Each number is 128 + 32 x the weight over its row's rms, rounded and kept within 0 to 255. Layers, rows and columns count from 0. Numbers have three digits each. The size before them is the row's rms in percent of the matrix's.

# layer 5 attention query, 384x384, rms 0.0536, rows 290-383, columns 96-191
169:153152118071080202098099155121213186138148092099139167117128136168147048110090170130084103201145184106139170105104120156139075185136150133118123126081124115129112156118121099149104132126148093100167077121128110122190168113123168063114144145052122142083099191083075091144169150168110125121
138:128095067167145089095134113135075085112133198117158126123115137097107195084167150140154110090096106108206152135171132085152123072085118135131112139158115151044144140114144184103215162045106140130140143084153092095126171130119179139179146154171118135127118099094170167154123138137152133130
149:136140152043135183112066142163156147118117112126097178155116119162076109141083163129061165156147193099160185124066146120128138130098085129156162158125112083113143164111157087095185160105114125120142126089109134162111112097124139138092119081139156084115161183120129112132186116094142148142
155:160135118118135126143123123090129117126119093080072091136099112081140084198159130119173128087109099134068092146125122162129127098130210105145131139140185155109131118120046147085076137125161102084081130156132135153124109101162092141071052148111129175142071136162134176096122181196125171121
156:171123095072155143087093150136177053140144112114123157134144105113128133128084123100063117143182132162083127134169154137099175110184132130104123128143091087173119127089180096111198120145121149116090142095112093166069180220111117117145125132120123081080089208110080109165102131069133137154
154:075135124127137136147107118147058123105111181102081142143095163139131185163224126127151136116095122175130146108105101118149102046152150136143104142086192135105109197087119133049197143108128136114142124166151140167207164072123105173118103127138139220102100121117199167105093117130133145167
143:139096193161137084138109120132109088113136168106175115201118124141130093142189114088144090108085129123140132158109134162089176149130103133130114166173104107041151096147125105179123133091177147164119144151143156121080153165134097126153055151136090136156117114141153157124099171159115158111
142:089171108134157118131146139082043174137076140111124098080099158102141141135160109163151183095115123120143108112162106181148099097135140099132179163125133175126185140105088145152113141159121095126143077192172114143158120107134174136153109197100112177087143085067132095152205150212107122123
162:121108128135140123137095110129091132152112161170134133065126121099100165154132133177075114123116110134156142137165150157156160063151109136132156161138070087087155161097129113093163184083108167171101188155101154154146114115111088117120161115126089190142150155110142202183132081071121148162
153:183117092122134098158125109085155128144152094144049140136064056129093122131125099083168175093090154129102138107082124157149152096090129104147112152132151131152138107121091134053094127122173106110120130192125178083100126103174094161087151080166143136111035155129140127111095169191139165134
148:095116166208145101090147142138125052148108146184111117158090123100132167105173124146169162069120147115180101162121149088128119125115088133106148154194106146100153124110150115134184139088075155173117125122137139131050116134096198122155147144182131051171172062130174123196090124111136129096
136:165155182149108159123131142118158119158147055088066154098116087167147112126095134176171128113151108122087141123098137192121183154049139107123125147120210175143141153138103127113104166174219062135070108122136107142078080124108150129146150107080162179094135124162140091127118077155104113142
159:155137080124093101134183107117166128147158143082125123159123055127141147086179125087201183146115055154137116126097123130093105168099155110101121104142153141103089081143071121116114053093150109095154065150142173079157131094165096108168148122135140115089110110119092099067092201140140155110
147:095145092061126136153152055118111148105086122165141137101122098141143145079135077093129150158144084120082140117088089130121115150116143122141125117140139192111151065104084153110144146103148115106157142172092136149158101104121124127169142119126112154150153161085122132134155168175138125139
144:188128144131113152143147113122153065161099118131102113104085064114088131165130129138097149133115125165103124146136123173118150161141161133117125191088088117083175140144107073139068175133112160149159129165160193091121082059128118162114152095101122097141131151127131166148161148102122140106
139:111086189122119161120155168108149122114121151130145123122123161094175157168155175116113142142098168142112093133111098114087139140174100103119104090124080129185094161117140125040142111131100168115130152123108114129183166151123132133112074133111183167172133140146143113113122131075128113120
157:117159076150132133156080107146131141132123111134094160100175156127120135089152099142144146130139072159136093148165177100106133118134140154136133128153144155199127106121133140165199070171087078099131116126124127123171156067134036083197113104145107153120089122111159080090079126085101106201
144:165172053047143132113122140121148104143139114072122064127139104096146101131185070115099149192116091183086147097152128116145133164135119084092125167177044148029098145101138168074189141141167125155115129114171115130142149148130163134151150156111063125116129164058126132113110173145130149142
154:123100191197150134148137144108053134125091114111091101110101154113132149107182105201136167127168147126107156146071097135125144153117136147133148137091169145198135146145129124127065136161079129164085180179121150154062068089124165191049111086151132143153194090176148169166155023103107111135
142:152104167124121115130102166107065154128145172155118142155121171093133143099127064129121082084136150100105145153151165106184149122143068111136129150120081140155123171123163143116176159093095156171066132073116158123013128156117172141104175108087134082063172117150109179154158140126129149149
160:185109146171131130120129086126146112097131119178148122092165127162146145080098136147080096144210138135089093138197125107122135190126173160123104112105118128103135092132079121135121131102116107152164138150115162171064085108119105108130061097148115076125094127147151115164192160128107123089
130:117163113134096103153135139144144081149091143159056146116080073143075145222106120088099159099108106150090109089136144095191195093112145147141148154100151110185112149140149109043135133173113125076081194101103116130135172103133188131103147100108123119119114154111149120084158061140109149136
140:196122072129173149110129169130103129100168150102161093078132128128086151150185140099154093145138128073127105159125169155138119042130145127120107160104088179049125116149058114143105115114154090157105090105131147095124101121133115085169096149107101116104056146125158094108177198154156177106
137:134162099133110085146175137115105160094108143150104078109081094101160144126192131105181117136071148131163119093132137077161131180178094123128167139215132131082135142105097078096087102105120144105120143173149164098202099134160123131059187171132139150187122090151127180127066159170124171111
145:098050111114136141155082132132109163124140144121132140129146136177061122115082120105090130172123172069131135078052118140113166102150090180153113092061110100223110123150163122166140086140126172120139165124081139109100183181154128116153128072135127107117103168095147123088143103142140117122
149:147128138131124132129147106145116124111145132114115132099106055143111156093180093148165147119143095118116091165128151164116115173121151131122105093054162070045143128133086154079094128087131086194120103186101185156156131086116101123087146091148132169122069110141142141142058172116102216117
161:134158123150116064154133166141120196107124141149089101110093035138121153144195095104100116116072136085113109103082163103159155144081101138151139137108126123100071117141115105089098106051153121105160138152108217135208147086153099098153198116094168165109152090136146150101135133135101126129
148:123107163145151128122073128088107079152152134103148110162124163160128124097100083137149142132150142124183175123051105171118132117129085125149147137152131136176182170086206130147116171180110148135114156115148097129072132246092172176092094154146126112150137120112118133176078130139134131148
143:164146151139112115117103125147090098134156159159123144112095073169074150109185098175132142131172126178136158153100134135170122085075101152131131128090121137119128159117138160073166171134123098144090156086103122161025111122056150169152170119141117131082154141105152142192129106145140118139
151:149124162145117131128117155115111072128117118108151082137088188097122149172180148110166089091092200155105094123180148207093164085184146112149113160092159111214125171146090115100155062180115134115095134139111134145098173197143073119089116159123184126159119098141153120133031205105145137125
107:145116163108150135098134153132127119192176109144123091130198149142109111127125148144132140141089144172108140110161088116070125107102081074159076169122183119149162136147172115065134175137121123121119125116079126109116155179138159120181150119131204154097164150131104106065103188136155140207
101:120170143135155105149109139085045131043110155155115128161113140144128128123164097175105130146150114151149121106115094107121079164150114164145186078131168140164172049112092140164082144138105098150060089136147135114178098115119150163106171127128142132153160080143081094172088154153109119076
068:141121090162099197114127092152179116136177077109109101115131138124113143112102112114142074175109134087119088145138181178071097143121102111114096152070095156141172129150182123152155136129139112127119113105117130159117113125060115135142116104097111074167154122093166151113134151080118158146
090:145147130155152127124112108117158116101134143106095116078098159123088144071114155087145117136132132140108122130134159151125148159146143140115103131093097157106102106182152139180114120140163164153167076124126173149113079071125105106096125168070115159114091163127127160136192103127138099133
087:072124117156178144086118114125106186174168127167094097150131099114100107111130086139118087078130211139130170169091131145106154099151067173123133099081104119132129103185134111147077171191163069129224123109181149174118122063109097120060095144103138180081137113113131143098093116147169107143
099:113107131169136084126105164122166114111097136125179162159182138128133116206067121181114106122082076156083094148217152112112100188131141170113138097139153187175178115148149131074118097190062094088091121113122165126113149187093124121133095108138189100093106158143154065161118165096132154162
100:155126112094177086145147141111114064107148216188101097140103102105148157147101145168176121148087187134087158083131134142135102187167049120157143144109144159179126144050158136177191143120121085141137147128154152104139132135155098153071146132152146145081126131106128172112143164135191142141
098:150173137135188115158105129141146130109100124153101136159138147118106099124111180131097122153090177124113147063141108118159114142140100087144107189105143118143140092146145141109211135113051118151088126091146118084105143194148125101188159140095148116115185195112104187095061152097133110178
095:116105124176161110114135093131150130141087118167097197137165122095136170158094138070139067157096111135103061120196138179158138130059124139098147086106151111100156131107204148129179115072121098095104145114125107172100155076081117149160092097131163115120114141117133124162167139091149136129
097:117112123122160142157147145136125080120152162136138128162110178155134164146116123093110090126132107132161125099124142116140113155120112129119128109130143115137132120077180138168091097173144146102184117146124153136095125072099098051118115071139116138106128097146109087144148117072130133045
098:129134160106115141132119119148147153184176122161124157128153099152169130097133123149081146154145148108120115115094097116136114133060149120133153089117114157165095127088143146122144126156140093128192138162107138134102144080131169083112121073114094107101105121099091031104109145113095117097
086:134192147094140086094173123148124114123086129135128143144182118098123143093120156091077174150074099125165117116135113193132125104122141100132090202086154115127115146140072122068119174082117120097052158138144104093113158144131120156203144184140132155128135181113081159123092129140134120188
077:136099117144193154082122142129200112082095059095142133091195166164133130096085170131132077154138115099152109177118121149103104119096137150106092162123155120144124128186135129154146115105139076118122073022124134119125138149120162096136093144110121147141139149095124118163173148128152118151
086:134183186135134110091145119054109137165142142177111088199137131142184132146150123102122115151099173117144186084075073142155190106156083133162097148102144144116124130098131116111162152078079102169149143173171154182128171165145141191105090182107150123101150108056113194082039162150131107139
099:040078149108077082135110103141076159147159165181112118123110081123144109145175069134102143120125119110128126098155143124104154148165089178148130069131141098129181116167090158157076093170175110148077178112137107150150158132135100130082159086155119134154129096132028137134127082117111161119
088:152140174131100114162146179133170111120152143130137151115135167113121154102106184125116124181107082119093107111145146107176029111142105065118123156069134165152123151196124149150176093107095152089152081108122131069128100153151210089144231114094170156138121125121126088109199140128117126144
095:093145173108090124127127132185124154199125142187118166128139106118124149122156116066118130179167116108106156129159130157164097104136130138154177075054124104168123111159103178175137117101151116168088171090128101202087146135141150119131138122069125109130141080113062180161131078072124135144
082:128157113161208082143148160094110092157141178076120165130177163155169155135081163135108138051083092085189141128138111157108109104118091134142135182098138109177140139082142129137146099164111131136142133118192140107074147150135113118121089244172130131103199126159107215154086112105158227150
090:106128122136149180166127111122097136181111139139141160138121091121152140135219110111159152087143255100123138147144084135127189079074100129171160140155103127086118084106146108090115103129126117130201114114125143158146130140152098074106092115086149215066092114071155189097089167192124094074
089:131112136116120052165100124144077160076079119101094111098165120138153133143121136079104169112164158168031073129153116137054151107081180124148127103206097115129117125166117140109080124121131128127081110106132124118088190096136105109142140100127129165149105125133111080094120183170122156141
087:121084110123132082100159146124125109101140232151106095134108148169143145178151134138105058163134103142094034176059128182131150074152145133095062108113132098116148103059164116097137145119134098181086125135108160116098149152135122139122031160174101133163161150153138170099155172113164153150
078:173083127136128184116149145126108112098170166103099128112166153173126166063122149104066119123189114126097114073155074130127104151094157109136068149162124095137151105105092129114161122141158091136094098140144121105107162107159157137064105154197102145132141140191107138156155175102119118061
098:097073105102075133142112130113100142149204141092173112084127160148072128122147139161071084089119159142149195079124127096092115155169140114130091094162130127118119126126103116176098155174203140113166152143116115142121117035118121136082126163135172150161163063164101141125165064123104142032
088:126153161145156128066108125122144107108073162100113103097168095211141147118151103116138157094140137117146110112036173167087195163097163096129068159133103170110137078106086143097117132079132166107098097158137117090155121132140154181132091135102091152143120198120126161129068117144118096158
093:081112123118134116129091123085118115120152169069199173134139148147124141163145103085134078101155111089137095096130157138115162157101087147110143092208173135166135112113109158155098115182118138073156124160132135117118137161144097172095055136177152134135089124165162142143159103138087183069
097:131097135089188153050168182062099128140139167084071143094158091122224166087081131093102143064082184157108103129056089158107109118133127112102133207148093174114116181068176086120100148222192126101170093145120114104117205133125137193081053153173158141135116162159159129099055106137138149158
099:156103154119123113082114190127108188167132167092133067136169111098120117084138110131119087170128125090108103083133040141120122072195151107137040100108139117105106097135086144103160147170138089160100144104108164124122171151175115049145148142137170164185139124166074142116128176101069079116
099:067098101107129090112100089090058125176148153079128096117081113109101133125123129118081095122127095188133101171136161108115141110144154189103130055149130112103148131151104140161047081195178141121129164161133101108108165053089126139122090113146137107098110123154135070129151076104137164075
092:132111137128148118135154167120172146105155130078101152099180124161117141154096111145110121090128196084115092177137125105116122186045146106102168069133115157129145073166148147172087114141133132117139060088050135157118102102076126094110119119165118120106139130148178141121138105153123076137
102:137149138114104147166119158166136100070128078166174124132142163121111103109135103174099096123119108113067091129126164156125134180133114129144161115213116097111165124146134143109101127084133133133085143117135157102118131139122108127097148053170127098177109110137109143136172167099102125095
102:135173140145185176090128099162172171172110115138118194093136148176085092142074173162128130098195124161129139132172122160170142091090132100105135119111118071122090164160183098065151146190171106135136054123136103146058132160143127116166067114118106140108117155144102175132129163140136161177
096:116120127136155200129177156091167186175140151140158136147118077094168192093111105192098118103082179144149103126123086082162127147101166145112164119169122116156082167098157115130132112141231164097207136166135116146121169143118161122099157081165188106099085119128169061085143105102133120139
101:178083123147118176140151165191163096133139115098165171082148126094118116132119125091102136147214100106129086103155142174184141165119156088116126091128134095062145167100149098121121173140144106135109134141100108174101119088115165156137054119145147138191107105143134136170198109139112115136
098:147109076073111176146128153132153132121122115149147101132101086096188110174114081166201085151052151099103148114165099097109078170169130115141125120113146155111116134126137115164177124134124071162192171120086121149150136117096124076110123150124141073169200121058118124097148164136137124141
094:143084115099152191125091209131152150138121155114165151096086084161127162065151106148142137111101149121149195095069137101119117107118111111095151173158106128105101136119178112113149125168167133080193104167146119076137047166111205186094161120118155107084077119094168149093142069142150100124
092:126110139096089151121140147150192098087134078190169132159147117179149139142110081151145080157167117124184125096113170091145179236076099147114111091173174132079155162128130095150085177103090165153089124158094103112171093087085149158147090132109137117148155089109113127152162097163090154127
091:168184104100107100163114136186082129107139165125180105138113116178204152162166065135109176105142138114100130121127134132176159188132130140150174110174088116105122126064079125093162077082089168134119154129147115121152143163127131119122154110142068117160118061141093116135130144152109173125
082:107067106129170144132120092094188171134124155166113042150093137167106157123158100198134103115112150103192212130099133122082153128128087142135099100138123128143080105171111128134149160103191130137141109116176112083142123130123127149135179101168114142086132149091141135089150124143183173209
095:133142177118172102124122114163150119083127181170124093152135184140123109167118100103177168086108153147170117111149158083096151131152113090118105113111125129199178096116145125129137111105092138131062116114125173147115169119104078111136089150093108135164124111133125102088080142114141125153
097:145107098170124121195135106099138153157172175146126149162153114126109054185089174142101159107088135146128198126219151146118111117101091140106160159166134100117128103111143127074151119211076079148182121144221160152080094194156100150129102130117158124102122139102149173097133203192113112132
092:099105118161147124144134061113059193132148133111119099157088107114138121146102065187168119047121156102150187175200168116061153107138114151152161158144100112142192151173131097115112069189088081096200093127138143110095131150093084136097095126117140096067188089138139090135131154137135166102
086:059152187121132098145114152087147146180147129176147126181110081137167067135131065170141103151135156148145215139106154132143179136100055179116191110120156130135096133106196087155076197136116203113196164180173144121151084173136090164122096085122130144113075115055105171123081078110118127171
096:126160108124107141127133132153103103119133085142123088155096200177115121160146144157145115078154103118177195082149118141138124127081198079143109101136111149121064143107096138101120176092149120106129092177095134136093140137147140154163134161126062153174154091140115151149142139091130120101
088:106169169111102130129055130122087125076098084132122119096099188171073069081154132086176042155135063115139166088069082079149126121171117070151099085169179112134150145146131093177130188138152135085110135073111140105149100094115115110149163116131100161212163122136074209181112095100073121061
086:109163177129126162160175140121162147183136099205150116150113088113149127091048079186125146113114107126179182168158142143200168118146109151127159054090130107135087159144157121135110103129096174124139133156120172138098135190088170118123163135123155090118146082119160166129129128108143158136
087:119172191168156066119098105149161101110187125167143203161187156107146107086084088100127167108184119077097102161136143141183133181128139077147140082090155178191158084100159155130146165090094165156141181096121161148142140121106142131115149099073122106129092112148147100139106093119068129162
090:105133144121119125142104071104124150156134173122160120139135193156119100163131119142151137117101122111193195070111095098112169143124108102168082113171153152185122091136159150122173114152088115102129141118185133108091126177103145190123111153113083128130122155116111203128094085104103149194
095:175154086134180205092186173129085098088126114115110134093124144108114168100138167116105113120111188118081132145052112180167100112169156090124097191075110143098130169083172123133141204091189131135201114130172108106116172093173147190102132128119138135164165189055141149152139168140132064136
097:136101094136111184129162175095157178184160148143121127151077106087156104093134118181108109127140134184097112108169116075164104105164092157108160128133142081122115149116130111118121100207165103138192178148099105143125137107145153087135132098147161109096104100114155095098159109128145126044
084:127064183092122136140155124109121184117162199159125156122120091181122145174099119146078122141088204165085163123209190152099089128082128150120124146143123101132154154173153147098124092186080062111172042153114104086122156091139168157107125145112145117068124091128220125083201170160155129130
096:159130103118126098122099094103134131144118113144096094149103135116155149131125130098152104140038114139170108162106091115083102104158087125121089110162173107124157094146053149159098086126097122123096143090103164092153080139094090118140139131164129110102126113130110122130133092117120136138
081:166177140129136122104105149134093118105137111120144136159123132185081103149132148130115092148171114165117151135107136188186097127130129145116141119110157069061144174160064128168084118080115137167093050100140134167135101070165162153115147182103109129159141105128109163178148150167153130102
088:169171141135115139070193161113157095117105093181120148147112111146104135124113165120119108163161113165089079178094166165165089112117146127122078157087133109097100158156152115066137164094123139186084119151101140124110161121128113118171100156070118125136162157117156129107141197118138110133
086:120160123160131077141167127046117118129148210082102078180076142115151113132160157107137125138116110117116165182105139146118146130137135161073160138101029106097115181098162088136117155153089121154188099169183146108113121129129132138118094178109105149084117101119179170160126114143145136131
096:120127194159106117097112115204124218192160142179159157111166101142184078140165075166136166113175124135119103109159130138131187054066147115120099088120121117139085121142105118091082121119117106162107140104115128187055161136134167122134052107143106110133142081149090141111102124128094163130
089:129157137112104079146087051131123090082136113089139151139130184102113078140135137101090153136186098128191111098169141119074154168093092112093113154165128130118163103100145131135126138105092158157106082114122157100112120096132089149119136133170059096129091078149155106201145161142103128126
095:128135141073089096170121119085078091157147116096166096164120141086124141160086125139121147158080106145114106112133071073073136168128123110113147129118158094156172135139115187156147058104080117124105176131113154151125138175069123121109181131125118082129157110111100060086111106084138100117
075:084158119173203097119164133148105087138122113088086113114086138115102117121113166163158131093157119106148158141155123151095098102165132167131152087083163144109184109114139129133125117186171100102205140113127059112162105125147171129151129122192172143079128172181158129166118072118168187127
095:146164151115134130152158140117180116088115051122115140055170154126101079121062147117082096157136088104098137087151136133161131155159164105121123153141155104113144104119163107148187136115102120087101128109122129127141132128083128115200179090083130097185113182079047156128120135126117092147
102:144108142101161118118160153168151091130109139159147135122139142105132169119139097121120081130120095123143084143128135100084096132177093116132099154098137076172190173112137124112142101129091131125086143079101138139054160168129139145146132162213175129162178078203126138137129121106158196088
108:172138130128187153162108132131167102113121143161132112168095126203126121109154195155129129134114119130140153111122128080090107160052064182120156159197150106135138107140099172162132071056101101095145098100126137097133098141165151134117181111139114107095110133118121129178172132150141130107
092:108122116130102153155201147071143172111144140133103137168122102142129139145133082202060113177126167130119107171139097124194100115155153172100161053094121112137136132180115103165108141137143048138145121143201134128148101088113150073096145111079130136148151098148099152122146130142113166117
078:150052100152154180099135095181165141082166123113151173139161163138125139137179118108137175053158170089151066150165081127130168143100162105140136101134038099108125109114073140150125149123155126132122102081155115171124149083137122133074069118189123157139108104172177143130139166138104107095
092:127124108173168144097202105108127051106122077167151165149160143112093136133142154073186135108119104133135112169149129123082108097074083072131082201079177176182181112085139163104109092122108118124102104146077148129116141188120104131102111134150194157087154071137183047127077148120109069108